Part of a small language model's weights.
Size: 16 layers, width 256, 2 heads of 128, vocabulary 1525, 13.1M parameters.
Architecture: LayerNorm before each block, learned positions, biases, tied embeddings.
Training: a variant of Adam for these matrices, 622M tokens.
Each number is 128 + 24 x the weight over its row's rms, rounded and kept within 0 to 255. Layers, rows and columns count from 0. Numbers have three digits each. The size before them is the row's rms in percent of the matrix's.

# layer 11 attention output (transposed), 256x256, rms 0.147, rows 148-254, columns 0-63
132:144137076133133130121128126088149103131133165115104075139126128118115130109150152131140146106124146108137111111096093115068149148122130163118099106163159134145170133135140171118135108140191115
124:125124135128129078119148126120116129130102095155117121108133127122145124147152083091115114145141118131111132134146099126195129143139136120124097151144155117125113128141087110101131131137131111
132:130112155116156131091152145076130158146088143127102166103126125139122137111127140126150147124179116117143129119127134149148156147087096103130139147149096152151123074116087137145127115133117095
126:125124105103110133151147138129147107152148114129126153135110130167099139153104157115143129155137152178140148088148140144136124110097139112125120141138100166113100135141133123149189115078102185
121:094118147125085098154160116144150114097132130134122088130151116131085108088142104128133134128115134133122193142166126125124137158143106145134095115131188130158163160137142172117124134141135130
118:139116096126151179128191115099142137100125136146129103124136116127128095106113120102097152135121169096121149093113104105117144127153107144116109145152116150146125137160162123116135118118116131
135:119111115113124124182135103128147122177135109135114146152148103161145104085127097164119154128143147120139101115114143177172139177153111119133124128120116139115166096082125101100130161129162104
119:164141068157132114163124160122110153139124096133149091090143105129143137066137129122095103128082154095150126125161125160137162127113091115144122163144131143157108135137132126125109106113112112
123:134128126125136103093105129125118173137118130158143120109151130141093132104146101111176169088098127113136148121121115114119116128088143148145132142144130124075137131111135109105118129165144182
119:161105105129108106167145112137143107107148084148095128099158135110107107136128149112109136129100098114118140152128140154161137133127109123085152106118096128145147156146155112114130120114162089
124:113117143155170115116128090137140135126131108132132132097149081116160141137124133115122104160126122108149108137134113092122184130114104132122074143167125135114149168176099157132075140169146115
118:155111127094117131137112130121122160131113157103104118158113158108142189128130093151167138142156156103124151146158147120121152086163116125103162128127168088148102184113120136113114129148112122
125:149136120115116142162114120130122162130085100151087140093118126150117153094124121069105167126116141122114144155148131152121108119140088123145167170149157109156096174126105115086133112154119136
116:117147105134095118141134111170109109111127125103178120211119098107123155126108091165121145133121163112103076159085132116167100116072115136165163103113124116091128118110116150142103135134130140
115:094141123154074157119140119092133133094141166130096081110121125151115123095112150105120121152143100159118108126158152113167119121119126153083095170121152142147110136143122140167125125173126163
131:141159152153156116133117141094148139124102156139099129153147140139097141127116103157121095122124117110154121075136124078109141121085146109121146138122081131161125176151114113131100155086121101
133:150137126120099154141156138177125153129125143103118121125114102128135114167106084154143147148118124171072095187134168151162158149146164127106158110107124099160146099130123108184147141144107156
111:138121132129130119130112117126128116150139128143105147162099128093118141117142113147151120100099100111176144118176137134150116115153114110111088121108134159148148240106071176124138126155121113
124:142104093133083109112092090065125126134151071138132135097127139131115136127074135142135091151154097145127152134136130120131113111094141097111111128131145161103150140124133115178123102160141167
135:135134088151126128129126145196149132146119131122161120119126111161093134108135104128120137174124106103114104099099080109111086110118130129131129151120127142105162134102129129148124088122141177
136:139120124144086135154132102125111090140118141150115144085152161138105132113149160086152109154099149140149120163143148103148134154155114180117183091119114092142143110153159142119142115145143166
115:143119126134103106167059178149148154143129128125153136134147151127079116110097106147158153145182100180152134144120106112141117149149130111106143110135123099163121115156117123178135090131135149
138:173094135075138064131078146139164126121139125114081148133129150088155182149117143133148095146117125134165089089074080133085128182101091117118111153142151129088102139094129150156140127129130117
125:129180173127140148125145086110137148111111145106115095108129105116112104119165100143111179139097136102105117117085153129129158124093157160154134129114126146150099165130132114120131132112117141
111:142134116113110117115151150104124136156145161136097088148141140131120092116127131097110163135093104127103112133105163138146166126103162164161107120108165135133116137070120088143076145138162124
115:120141132137142086110130116147122158147127157091126121095130150154132131096150125166123169151160129142124150155149088125148097072182118109107125127138108132136113087158104117160094145110112140
131:107133113116136132141142124150132160142113125134129120098117117127109103135111129113155064122155138154100109143129091127106146165103131125147122100135158126112124132153150136101138144091148145
122:136095116144124095122097107139118130104180141111103164151138129106143104113136134151135124066155146111140126092131176140127108098141156127147137139126141139165165130111139119136163134152211099
122:128141163121144125136129115091141174129140124148118131099155142149136091093145160092149139134144071112090103161089074150163118164129087127117092149116109108119065190110120130132120124143117104
122:137112111118086101099146120097139122105076092109114087143122136160116142090146146130113124179168154143122152104095113138115118109155126140133129114145134124146148068112142109116125128111137144
134:097097079162138123118163123134102069148095152126125116147106155139104137130153122136125112107133140140081108134136151111144146120159116141132112153121074107166126109161109137077127099136113106
124:116157117146137157132140126095167121148170137162081107124124135132114130112146166140137137122115130124127073144154136092132110095121121098159087114135151144115127151086121120128141124123094160
117:135171135091113137127137127089131118142144167158160106135109113147127087128146143155134139079069163150134108104108138118139165118125114169165113100145150122087141177130113095109142140114144113
119:098096114117134093137136154108149127126132078163148120097124106121101169144130116127144138121129149080179133127155111169113133138128130116167121102122150138126067083124119109105146088109159115
137:134120159143142092159114148097125121133099093075138146124109136135135161080142160120099145096101123131097150151129086164108102112133124118139145126146152137128088126141112106126175110135110085
112:121121155133124157107118097122157103189138139131109113105128154120158129099128073130105134161126129149078056130159146103123151109121168140163118117101132181153140179089159085118137121110097136
121:140120084135170118124104114110100141115141177072096136120104126149135141120108139153088075118104138115139140126133100117146094144099144113113115137101157161119124116107146111142142119120131088
123:122141129160134149121127121096110188091180149116156157120184131134131147119159151140147163156162106106158122134129128125134088114132156135162158137123152137120170107148129129112134075151157179
114:163123105098174077114159110156155113124097133135146143159128118170129124143110141111106097096118146131107098122105133111147125116099128148148145109134098120095143124124117163093093117102160097
129:144148126115157159129132103170117139155095150139128070117150122119117153142099118141092167105167124100122196148161140117146158152099180118101137132124143168124162124105138102091149130159122141
124:147128150117154156148121133148114110113165128101138156096106122141136115136146120138115118118089105147127130187137147180119143112177170169163100111122134169148189138106099113161139126132123086
123:156144153152122120105127151146136115134139162108113156174122122170105112118173136102165159138136092115111141134102145170120082139191119163172161143112118123130183094119130118125131147124110132
127:149154089138134129157087109117109129117149149129089180130109094155102135102152112137117135142113149107143142140158098176137152150116128142171186113121148127158164136132132104102117137118146097
119:117136140126154172146136121149116133098098102152145099115106152104154132121098133133122088094067130145124182130109147121100174131128053147173145138153130128150138106143152118128163165147095110
122:118139131107135107148159140077112099127158091159111107137141119141096114162134104157176116092164130101113146135141142100144156141162160116120108113092130090145113065143110077109085151134167109
110:097124104126129095146145115138130151108167167103133114108111132107108097114127091118134104140114140097157115053155144120130158140152178141154132139147166131150111112159092085125159116158128125
129:131107140107142129147144120115081121142183164150129118175150145127114153095141166158130171107104127153135085163093133128124135081147100143106108124120143130151143110075129124117126117144129131
135:117100135105130115138117130127156142143148138081130128103136131094109140108104152130171124094142118150121106136114169149130138143149162152104135113118110131169121169164121114132092136129166129
127:172131128137164124161096178142099125118161149186107148103169142134118116109113185136119114125102131134109125170111119146121152095117121120118128151102134116170132145123140125118100142123147156
114:170145133152153119133125127133131149113118146108105174131047126123117158130136114178172109104148095136171107140119098122162096113139137124128141174149067120157149128124130135108086127146114077
124:145123142139083170136116109157143146107121117151122145107140146084149137118113112127142177119145111112106125093135113153212109124136125148120101155095136150127133063109132114137101147100120110
117:142098127149146131134115142124160123101165099133105168169124091105098151069127095144122140141100144139117094111149113137112159159110128155096151131085162111165123139132163084133098126135139096
100:136139123152116158173122173134096140106132112154127150119152122129126116166097129152134130104149100117086145135154129142124162096127142109123124103109133133130151059123133160134106126077156161
110:168161127151167117118117142140117160113149112133116139153113113159130134120137101138120109151131153150116139118113092129144066129127158111125119153111103128111149176096124076145114119147108113
105:131098116127179099084146124137139116135172146124126123087136140152099162138144121120156098107089118138144158152163124109148093155123131070162143105105140155138110213158139097146138109121093132
113:131126145121113155121151137128133092082183077175156135168136101154108144119102131132142100147147156129177093142163160124110127153136144090158157091092141100124163155085099159155153134107141134
118:094118143119147118151110098104103170095162084127127148119118123133103121140131118140115130129149120139108078126105166153143125110112116120114149136113140099125088117145137129074103102138173150
123:124151108094149142130111088129147120140176145116128148118096130180143151189081146116120142063141121101126139083120151089136120119102137130134126109117100142116085144116121166116115105073157151
135:127111150087142123092172121140152085120116102132139139156120126127125143188132149100117130097169114135136098111103102103096112152076132094143128107115122112113162097141116105134121123163209188
126:076085134108151137130108098124131103099129116130115143133125149105117095149146129143134142131160157157164149120116136147096105175112154128122076153136146120154142169096144172080129127134157127
127:093132127121092129159138128128116127121090139139138127103121068122120114152112147109142086142125163145112102133125108142114147143153144145102122128119145126101103150137089187072135134155134145
117:132105098129121139104147119134125164133135118113144147116105145108165140099128113104088142137131137122109133098129123136124147114124151137181147153138119115114131095106131053126131097105141122
121:151128144107114101155135100137169110150107141114124130105107087127164139158106113124126160134134073095157126159170150124138148073141083097140151095146122145107115179095112097142106169138112106
128:131146108097104132155093104141147119124096094132129128149112108123130152144096142136132066128167150108140146117125143096148142077124087135133165133135148162085097084144120125101136170168171103
123:141125111112102114135136120130163082111127160086119138096149155192166125103148180114173128186114149161131117113130103102173101147120106151153142124136121115125127093083156147151102130113088125
125:165133124103107112113147101088119153110115118128113094135148118143133141104154182153128127137156121148108130150115161103127121110118177112126174146128107122169126140134143127141133136147123117
134:147142139123124132097132140093122156138131145167130136154119142122114178146117092120145159124135094127123137139055134109100124118141154110111149113128138095095097126121117137117132124121137156
120:131167161169132117128117150140122136133104067088151111133118127147146120163107085214114118117106141126107139157159093135139160139099117123136095138159112139121114079132103104184098146160139119
117:150109116133156121139118125137107113138127095115173166120174125120137103106115127128116094125131148090132150117137088106113084091113119145163137121125137118124126132076170161085086149054142148
114:113152113114141089110108144120128148137141167135141128126124106169145139128127151164164080125140147147095143118071144120106110125144147118119118117133098143124148102147112134141116123127149131
126:114114144129086133139139128137119127140097156131138091128131144125082119139092092142124120121096126135174127153161128096121121127147132146112120151159144149113151095113123197099120125122151102
131:134148097089161098096170089147147104097151122116107089157118137110108131152088133096159117085168124117145132119138112116176086131119121115149127095158126121134109144117112109143153153122119149
130:136122127090130119135107108112120144126163179127113099112117156153115127167147120158125134141167134123153102117136114126109149124171155176089139102122163133115154163103096079116137103116123149
120:148145104140129138120119114128165119143141086122171102104138145109121113108151135168162119123094148130104127149107137083131140106137145150117088090122093153126142062078153088169094137081137116
125:093109128155106118175095131126134088121115129150175124071137153144102075102135148191086142181165110175083140161127142149129135109127103137126144115120141146138114188074064114159146049159108135
119:128146143145108097092126127156122136098146056124140132137145130182115130130102136149066155117125168159146145138126150139100118157121153134120154081146116116077106093143178113141157107163120115
137:117141095133145146100140137136090137148106110174138139125108139165075104111133098128074093135131161135135141126154118120150086114141131154148145131150128151138139123093123149115109111135140089
113:130136110124132164118135144070108170133112139161127107157139130111115138156125134130098145094115172118133150091128140088079138142137177124075108150107140138145147131112086154101135112153177131
133:100124108117154138148132125142116147153156139117136149146116095178134108123091123129148102141120115171117155133138129134081103130122098143132159144122164097102137119130159131078124128125151112
128:104150113144151169094075138130110110131133156101124149138080136132140118130152131108112123150106150113129114109108127136137089114162113169137061160132170116146127125164124136122087122086122133
111:127163120128141144127107171145107134105153118128154151080150126186129081148119139129060147109126120146137127117140138169165125130143167096144082148138121098098133163175071099150142091071111160
112:147144149082113159119143159094136162114107131127157131137108101122120144133157135132178100120112105155137117109116107110095170161110150128182106131118117165102133158095105129149152138142106105
123:123115110174136097137145141162114096152140144104157113165118150124122109091162098116101142121108138150140067126108077115120134156175152135156109144164122133116160110143120112098160095140107131
126:151154142097149161120097145113109138132136150143115132179100121142084111165132142111154137094152083135118181130131180131154098141116153118096118131092089106137147114116106083137093137132175148
117:124073144073106100124170108120130084140074116108134154108104147122108095193119143123111133116161124154088147089108142140129181137086108180152126132146118133104122123130128115101117154135136129
120:140126145121129083072103144082109109155104153161134108135161111127120095158125070108105157117102155149107143124141154118116094164206091099077114089107109116118129149130132124071104121083118082
126:149131140089141108133123079114159110153137097177122109130128146161118107133112144146139172103090136133149115125059149113150159074121104130117115106141132152149139131117104154200117100120133132
118:096094153116148136125140116117138113119162099090171158174132108115102140116152161136151148140149132161137106125120163114125084145134096139139137132123120099109110121133153117091133095127133133
127:127119101136133132161126125162130152162140120126088118129147131123114114124137146146138103118126102115120118116075131116143119102097141114136069178117127079121128148116108144116127094131137127
120:159135128108142187058134124114098122092156169140111102147106125120145136161107109121119124102150133101132153152148126120140102102181147115133126149118181171160158130178101170137152122162141120
125:138143130115106175114125135130114131149151083135121142159167091074154153148115142115130120115158130108127144187157127112119135107142122077134131114114184108149122077187138107134152139133148147
125:117110134138136088096091143132116108087115175145104122089130163139122156131126165116124103140203136110120168133143099119170118137080137124128099132139180127124094171120130113122096139098125125
116:121130121168091120090091137103126104143099131084117152188123132092175122174115116125137087177137093135140101099107157123068074141149146134103115135107112108107161119141171137122109165128167132
123:107093112132135097126110118122129129099130123104137134113136119149130143119153122125139122113109156140085112149119128182080086142147136126146141134126137105135154136152141178112119129140160146
122:166093146111124132104110154124139100118108153140168130122148140140151119157140134142162156144100129106155154143104151078138165145151113143122110094140115135129135067125108118120102095125112128
117:116141050087087142143146134117119165152155142123142102193160131137175114138150109197129138096119129102159159103120132150166128136054158128120139136125131129122111080144119130169131113124149132
132:105109118114169114089132128125121168144167171121108155125096145174128136125129116092122139120128082092129160087096123138131140156117125133124124123134130110094069088107137140120122123104141132
117:143117143112142133113130146128117088114100180083129103140116130105105109138146135143159119111125133171107096118123116095165119141148094136094091128125119113132135157141145193070063140133159092
131:139139079117140136101164135152120138156108122144145120089150125161108120160147116126151115090153132133120113134126121115160101151139125194103097159154085127123123108120118116140123127132117118
139:078128128152124152130129125097138114191162133154113101135094113143141145084138148134177138119089161150095119130156112081134178116113114108117149120134110121138098135157125119127141097104080093
118:133124112121115151110123126158125127117130114109189125118132099156123118135146155140161146108124148105109114153087149126102111107130137137172133146130102125111109165077170124166093109125105119
126:141178127143111116138124106175138143134115148146105102146094134178126172117136102158140087087113089114106143123097131143094123100142167156169178114105139133153154094059124080146125164156125108
133:116136137136132112114108133086112123142077167129136121105147117124127168169112139140094160139146126149076111114120173128143138097168067093085133121138129169118121113125133133110122145147156142
126:126174108110169094125124123161136132110085150136146137163134105124169157111168122101130148137129139135159115128140071111126095164117129089192109109140093089151117097152134112109127144161113158
130:093151113114132132148121151152115116166126148142103121128099139175120143081155141138137130145107109147154128076126137125152165098081123127149127146086144153145099162123093111164118153117120117
131:149113095107105110134142147109149150122136143107135135110146150136212104121123103186098120132118114144127127173146124140135101121167152123094111117108137134111116076089119117126056154135141129
117:143110110103113062172078127114106081109110157093162131147141142108135114162121130114118151080124104111102101152151127153110130116117110143131143139127171147118107078090082139115109105116118124
# layer 11 attention value, 256x256, rms 0.135, rows 149-255, columns 0-63
120:128165156092112131098088127133163117109140093116131179182108140127143126153151152131077113097141118117130134159092118123115114134154163108079148130186118137173140122156179160122117096131089100
126:088139134160115098082169121092095148145121119117152140067124153134148142121138145113138167059108149123071139107176134098109112152135147133102132113118116125121068127122100130143159156140094131
123:125128111093143125143123141132112142138155114167193129172140182172082190090108164147113134168148148118129140160112151103154154152198073163108134112154174132133142127138096136156121125111124132
114:172117101174139126117171133151133128109079162093149182186127131138115152147147160141121093122127134135122175161142162115127129096158094126141105166103081147100108125120089188109183122110133127
112:143141114140143129126110101178094105142098097122164165158130112168130146108139164163131102172126120068099081164152122149124116137096121113108136111151171130141120135116153163133107165130153123
129:123124138170107129134146131113151134110114159134170137164141127135132154147125115119147157085114082106112105125122102151146113136142125185096097145114068136111131126143114122100148131105108175
117:132159167142114120099152140123177131123139093098153119151127055145145095123092179165155131144147105140101164118120117143092121091125126105110141104139152112154124125131145120131124164113108120
116:158122098118165103129107114147133115101136136114116113102096139153108156168148120145134129111100135098117188083139123111091104148134115146124151091132159126097111125133160096125160125114119102
115:138134114180118161120156120135137112132121102116099053204140051132120126149139115085135121106175095160166170109144119120128142128126146117226114126163148122132115134164136133101145125117145110
122:148142139115149141084119138079164134131111138099117157134145153116125120086129151131124114104116133156080141126177186136121096138115061054153131155074159151114148145131111136140126107114112132
120:142107133166118085136143140177106160124096135138185095149161104122162102131140101153121165177144106142138090127124105114101109112121145111045082103121162138131136135138081057160122091127129140
120:090124130129107122119148125137125131117118165110166079104137119129118117129121177140149140106135116119121140086130115101071155074170160095077130112186139120126113132122147123163142167075093149
114:141113150135184163137138124099135147085148162068148119101117109106121170145120128136134154133137132123136117154132151162168111115119092169126112103165121123161123126116135143180119116137146129
111:137095119114102136136105134169047125134103152183132167141154158107145133119166137152124093141137160124139109148121145134145142083123185113147132103136147160122141126100061118158115125108119136
124:123113108153146131106153127169134147106071107134179111123107159159138117095130173115153132117087154106154112175121119133161158129125180145176125117080148115112106126150119156105115138146159099
129:119112115186149127131204141091107133143131145115094080159199127119077156128128128098146121086110100134115104130081098122141133113167170127140169165176142146168119126096108163129152113117127132
116:124146165095104126134062124167132144102133138096120104132159114118141131104153124122102141112194115131149121116131168117147115132159127122140124081114144122107129133176114149097131088132074127
122:140090138137116139164078106126127145101134134119072096184150131148115108134157107090134157060166151123109098191132141109096150168165081123144142079104171125087137129130135149171115133130141149
130:130121085106139122141157096123162113140153117089125115129130107140132151123126128158109124108129150148104179136166161147117142118148051154131145100130128120115120131117120143102175143105131079
129:135090145104163107110142141126117105160107099117111076144170128128096082129141146133123108104177161179111102118113109130102135141126129171172130172130146141168129127136118110148132113088131123
109:141097135128133157150175165101096081114136139134094102116098155145131150157128188123126092126130150172106115120100103120152166117139175152044152141175148126113108122137088147130135108133142162
130:114153099162130143127117150115184155112134095150064120095138092119117150100146094151145134125144144186067125083158148100099150110070117146130110116136114119083142126165138126140135128150108151
125:147147139138151144119142118097153113131139125093128159094125119137113101137121148132080092173113096111133147121139158130126109130082130141182147101197144127114134127150146120105150156102098130
112:140137186117138164078123124140105107110113118114128137122113111115083131161160140101122090111147120077102142125147066140149118128140186120114135081108143121146153137135157112156162112119114143
113:130131139193137119139072127117124131135138148136126121101143147141158147134095128130100093159123114089124174101157138128161151151093116085113140118133110130114169129138095114123175125140130133
122:159139142114123114109152121096176077122133097139090128167118160134117117140114138140107069133083080097123080184115122166125159111175130135119117117155115133142109131144100146138154141104090140
121:125154114192117160149115132121121160110109120153126139090139132141123181133122096131124137154124114126188137152095117103161121113175118085158108167082114122139107122103115120115140097152090159
121:127173130119136105111113122127157113097119122157062134133099090129172111131130139128118142134134098084101113165167123084127110093103202131101173133150142123099139128142104110084131124113098137
123:128157147137101107104128134170132128116141129140158130108177132123103153137125112138121091148136127113128128140112133168126129121142140121097137055149149126166128125118162151133123123157160111
124:142125124089142141137147143132108096133135139076164125110144156099124146112104145117097103130129157103176129085135114127126110150184134103130134109148123158153154128114108142136152142125119105
120:125071166105118116129108135096101135137155118148174132106123171129110144103103092152102141108159105144140101118138135110138157101128114169119160117142088160114102126130091130161096156143104132
121:129073154151131085161108129149156159130136130145185106183106118146102157148122182137150147135086112118155114123111161120089094119151157180183112120113099124180086129150151109119121097122122102
117:110108146127136107088172137127163136136150113119137129121130116137129128115124120122160140132171129133102111166106104147144120144141085133095171133102151116145108121148087141120109170119110130
128:150150111147120145175098139147147122111138119134125151110119138141152068148146165119109118080132126109156156150135097103065147111112126148064118139162108122126118131104130130119143131143130138
118:129142149107107123113128147136148188152119150131172116137126128125130078150109116130130148132114134134133120120052126146124109137123149152090127120135119109173169131179117084134145132094108154
114:122166133086106172123056110123138114114141108151102183141140129098146099120152107120113138109153137171118094118144130129143100116140157154118114122104071127129125136149115121105108148119109115
123:123121097100107135134083128101115092182142107102103125115085223135097160135134093111143126129166117152145173117141126151137143153135123129154123109184128139096095125126118127128120129130115124
108:132125115138126126147147109126176141090115124102119115165153160099092125115158138153140122112118089091099113146172130123114186114198109100152111127134129127169103132150137106200114121146127133
125:123128143120110092136152131124163107128119135065097138191155120148128141150138115115125094152119117098117127167118122127137123151152111117126093134127111143139098130168134092102130122138166164
122:099105117105137166135098147113142163196114136108147138145123135117111135133139100119119138143153144187152123140099130114122142124145126096118135119107110127104125131122135174111148098093075156
122:102088134129141098144121145134123088144146102109095135100166128120117148125128115130115098118088131114132178152119098116137155147127137122157141144147147137105088123101152162117126130158138139
122:141127155114122185083130123118136102142114073074167150137103109148140146147148168132124144109097098158149142059112102134161099108108104121105114155127155137096146130119113138169132105098117114
114:166173124159089157114208140159132133141095081115100118107147099143117105124103135134134159158138148134186123151156122149095094103108157151098107087111154118151108125155127140129136098121166111
113:155116166129163148087129115128108110104132123137136140159154130131133120149133088104105146112140106104097134160150088124084103148128133105122164160155152143106170126122156129135110096132137133
111:117141128186144170147125104122106093119116140132128157118140127150144132148135172106113092133149132119104140165106139134155124143119154115185138130164114117183129130129160144104133109125128104
124:139154082148123111139094129136110145151134100131118108123068137098108113127121106120133113126169144091141159065127139144169112161141167144132118117109077135077140122125192130108134127116113129
128:148138124145143131111113147133098142093098095190104087128088098125158119132132102146136103117131092160112120158128052127127124130122133099101149143085197129150138128151117112119208122118144151
123:141075102127146152115164129121121142151122085120125098153091100133097135091143160161118127157157161129124151109180122096156119101128126153138131162102140123117111129112138139139132104113098137
115:125136123127147157132126142114119137131145112133189093079130103109134128123117137129149149103115110171145120120124104113142128123108124130116135091182188106092098130110126126095160096118127094
124:115121137176113117100121138128105109137156158109090104192107092125146115134117079140157135115163081093111075125128148118148107106116163139119128103182172136119129122136147116109110146119150134
114:175095110148113167141137155159121122115120150134124181150149142130143067130147146132122095098142111118135095052098136127130125142112110123136127152120175136109163129120148129159119140107098138
104:129109123106136115108156146169076140175157110107143112141134129136098119107159057166164104151114122116166148133117130152159177129141096109118131114125113128107098115143156154173131106152088160
115:146174129118142166100114105127162107119129133131179118149148095109141124104144114164120159124138125122108161123134125118116121125138147151151127121150157134127130135128124134112114132105149151
107:167113174114162134153128108117132135124141108140094152132121123112087117104104123112108126133152145163138180182121131119106109168175157101115169209152105133123084137171072126107122171110122113
109:118128152131105133126142106173113153134126135158165093080144107128121116109126089146119162142176127086139142134105108151136133140113093129130155160082098129078144129166131114142096105102152149
112:118125095169123116132070113096168136125091122135075127143141159135142121133131148090135071153140084102172110163128148163138131137147144134167136107169129128137139118133143127160133131151101159
118:111125110169155145152115118125128101117104126114117138111138161132093105123155144138138089122157103092116115152130131147130141123138110086106123125119086114104153126142133124118132145125151121
126:131129090126129133155159085126090152064114093110100142065149135140117124163144122121144123096134134139108150153147174161129157138120100135169116102180122115150101122157133156160147116132121137
121:136137132132105148090127131121149136127120137143110158090113120117104123112117104102149125137129092074120092173125115124186126116134120143119119142084107130073164128124108156145168136121197193
115:123132125116134084105134127161140107111143115109097130160146063106127142123166107166135137080130134106082080153136137107112127097083119143144152156121151124145125117105171135143125123107130146
118:101152135077143121111054140103116104096114087125103112106135071142164134149127155123125128156122136123092113119117097127080099112100106073097136120174186128166138132142157141128143180145133116
117:091092136153124150166115126079111133127154121111146127123162129102124106155147129119076130131121131176131162097131122133127117105103104106106126110148150114100135137147114139120097130123086125
126:102120088136083186108137152135154108128128114131118117157202152112089115158121138129100152139110123099139102144149164120084119137167107127159095139141147125157115131117125134135086111108108127
124:128134130162136110126134139124154135118149135116132093141148151097075108146112137134147157125169101148088142120129122103112147104148143132167088120125124133132150127142131112124138146085138097
121:131133113119112096175126140121106161117125146152111130123145178136075127088083191076125140150170119081103124165162116102111120125152153088141125109147139130124126131107132127102116125152119101
126:124105138179148098157143100081138140173120110135111093122100104170114167085140147084134147109073144111078121144163120131109138164133175153142130153129166137084141128117086118172125140149159160
116:145162122149116151061147147092164136100134164101159146117177118155103087141134123097147094131099092083144159128159154123137119178164101110163140099105167143121164130159103155120150110090102135
112:137085082100150148104106131154151132122134137101138165116069177115086085144145134117151139137101132108144156156134136128129116128137115093107114181060082105107139136109143165138145142136103097
112:142136169086126129148123119110115155120139100137142119121111194114121151130106117152123177126117092150098131162153122152112089132141116103107133102071138129167133132132123148107135097136132127
125:130142130071160116091108143175145150161116145147169115122097095134124185150113146139139150133142125136119101150135099104168156134152106128104110107103133124107126126147096095137150117123166137
123:149111103187105136086103099135134177118156150135136145087125158135127117113151120112108145157116094126144151181090154113146126115123104090155162135144105126137105130123122128103153149115123104
128:131108098127127095141110129187135132140116128121151098150127140135118146155152164116181111134151149188105088138113138138137091127086165149097138113153070111142129126139149129132130093155159128
116:122132118159149144132135140107160156124139112179170101151132096113128096142100120120108102129116088132121136083112146128100156097186120118180136156104165134134124120166095119112120126094119138
121:139069167125106122184095126142102097131130140092098092142134091145117155151136100113112135131153189120153113146152116099126117109134143161108153123154087134122107131156093136141126112125124162
119:158155130110088094149152128100120116121124133125139154099118153137151115156131149137142137124158146158136126111134127177160179119139091107124095142146148112101152124112087143151080102129128171
130:086103173123082104067106098117150087160124138108138133124116120121136141168125166134149124136111118100126135116087128111134178126163144114140142155100103093127137127112141182190145157132100143
110:114132138079122104096120096170082108141130154111150114091132145113104128124147160102128129125157121078095068075114135119143128161117139087131105110090102117143164131132176127100122141131136112
130:137132075139169103126144121122173107131121140151156168139128126092117111150132134120129128137115114112158143122137106111132125114154114141080112113100107122119130131084100108104152130088114116
119:100080131124124141118126133118152139134144125164153156150097089122148117131125157140150119116059106122142111149128143112116128087109131133145140189104099144112147123059112134197158159121152149
115:126097161083126120158116116138152148107142129131106096154098144151151151128113165146151162116145132099142063158114095136123139104121116085103162117143107130118150129142151132131146135129143134
114:127144128064133125128136141130136131154120118125127158135133137120089131110123172139093132163094146093113102156144185137091111114128122128104111116126116121125087130140116149118126089111095130
116:125154132071156123119135139071169125148165181118187129132119089132118132107119175149124137104088177160104125148146125118109149140151107176135148168151103126159126132125177093102126144123157157
117:128134120108121104123103120160104138095105131190125126093157113107140149117128099127159129143075158129170177104082079116128105109165160100132151132123162136124095125105126114115165116159141155
116:156095114113147098094115123163100124092126109125127148149111116127108151154141086125099135132130145116148122112138130077115108148141063128091098062133166123145166133124164096146173089115123087
118:133129172106141120141115115137178167142095137104159093188109116116145163141133153118125149137072142108131122099082097168118084161139197101160101135104080133157136121150132144082101174154150158
127:154143152184153138136150089104124143095129132109104086147124157143094126109140178135110106152117126125122132109159156085123122192144122127091156117066135124074133131182142063180120094112150144
113:130123090111127119136088138102145141104143138149128123125111166102128129122101114134108097179115119123169155065103106152115100110132084139093127138169130137133147135108091143120160137112127148
132:122142104161149120148143132113164152086128163112080128141148125130143155088106132116149144061118160154124130145175156090109152053159191133130120104132097126078087131115099132125144109117132120
116:115117137140137141125097126184088162182135139125114110121139106109119189102134148141135172171119099092122104188117143101131094179118124055148127143151106130149075136129116123145114120134137149
121:135135127151112134119152143121112144139110089138091121161128141148156133156079130099126160128120109145150104119120152155118129122107137077101098161151123138136096127090092160154112112138117111
123:097141167117097148119111128125161139138118104122165158151069151144111104149130088115163131129125119122114145222130113146120103106175145145154147163103121140142116133150158174119135124098140132
118:121147122075103160121092157109149145129120123119121143083158163107106132121134083096175129106096165172144121148107105177168118127134120125200096078111176127138157123117123202127106129161134163
125:127118104181120139171122128137110136146123109149141132151153130122123128107134125139112130104151076168126134131168115126136155130141131165104129084043159140111150124133126160185135136120137099
126:120098137098157115189141149150129141098149114166119106130104114117115181125105142119094119145119170123146156133134060133104096156117090106091124157139105145120092123126146135091125131140114120
117:127125126122146118161131119127113108065134123125116178155114123127118110125109138123140135161123108126130154148143117132132139127123140145096108092175111118072100116129120152108144138165089123
125:126196146139108099156056097133137133146108087144136200077115134145142133129155104128135132099125106136123142135144136166128131095128132079101138134147164125124132132118136134128142098113082116
121:148114141159130142124107149144122153155113151101143160119135128072127120141140119164132127130083121165142120110131146155107136115103180117177098094129098129154114131136130105138148127124121141
129:153094130135137100147204134134138090126146146147143137136147150099141111156103157166147121151131089142119102138102145113141177100168135085128122130204115114113117120088096125173122125123112123
125:150123162158152097173132157140116153119138123126160148139130116180177092151127201111137131069149109113118134136136157090093101122076152174096140146135143118185103116136115149174106139114137110
117:121143119105164125198165131089160144117129167132131089128132101098127094118084120178152137189118127133103132139145150139101085101171065083144143140077138129078107127104137119106117154093129135
120:145161156119148130147155123127162101140133135099104128094194137132081109119126129133124089143083157192157143180121128129124100113132160147095144175109151122118104128108146102104099101166145124
127:108087149167094105127088113145078140199115088143139077171199097066112128156152115138098113114095116114150127082134128173121130127128118112159081130129087127151136125120141117143123156151144131
123:108163123108129102114170128071130097090123127116117150131146173126117067111102156166109141124109128101050139099112146191144143122095128170120152136151137146169121130121161145097103167129115131
125:112149160147130141120140103118130110112108119106139163136098115149122085140131176133109111154128152106149209163132150105100131121118147192135151160126097125107123127134157068136119116116099153
128:140115126133105178181105136120120121092136131156152147150103153130107124169122067112137142141129072098122116098150055128144145164107150116125112118135126128090182127147104125161141131149094190
111:144136074120153144139068148141163138118137146089152119113123148108073114143140140125134140148124152103155137129119106088137119119165103121118107104131079124130100121137206102157129139150105158
125:134125089127138140112142154092122117118090109113100138129145141115102071114124172160120091151117149137117147109098130132083129134100157107078110127114131144144126124117144086096127146114147118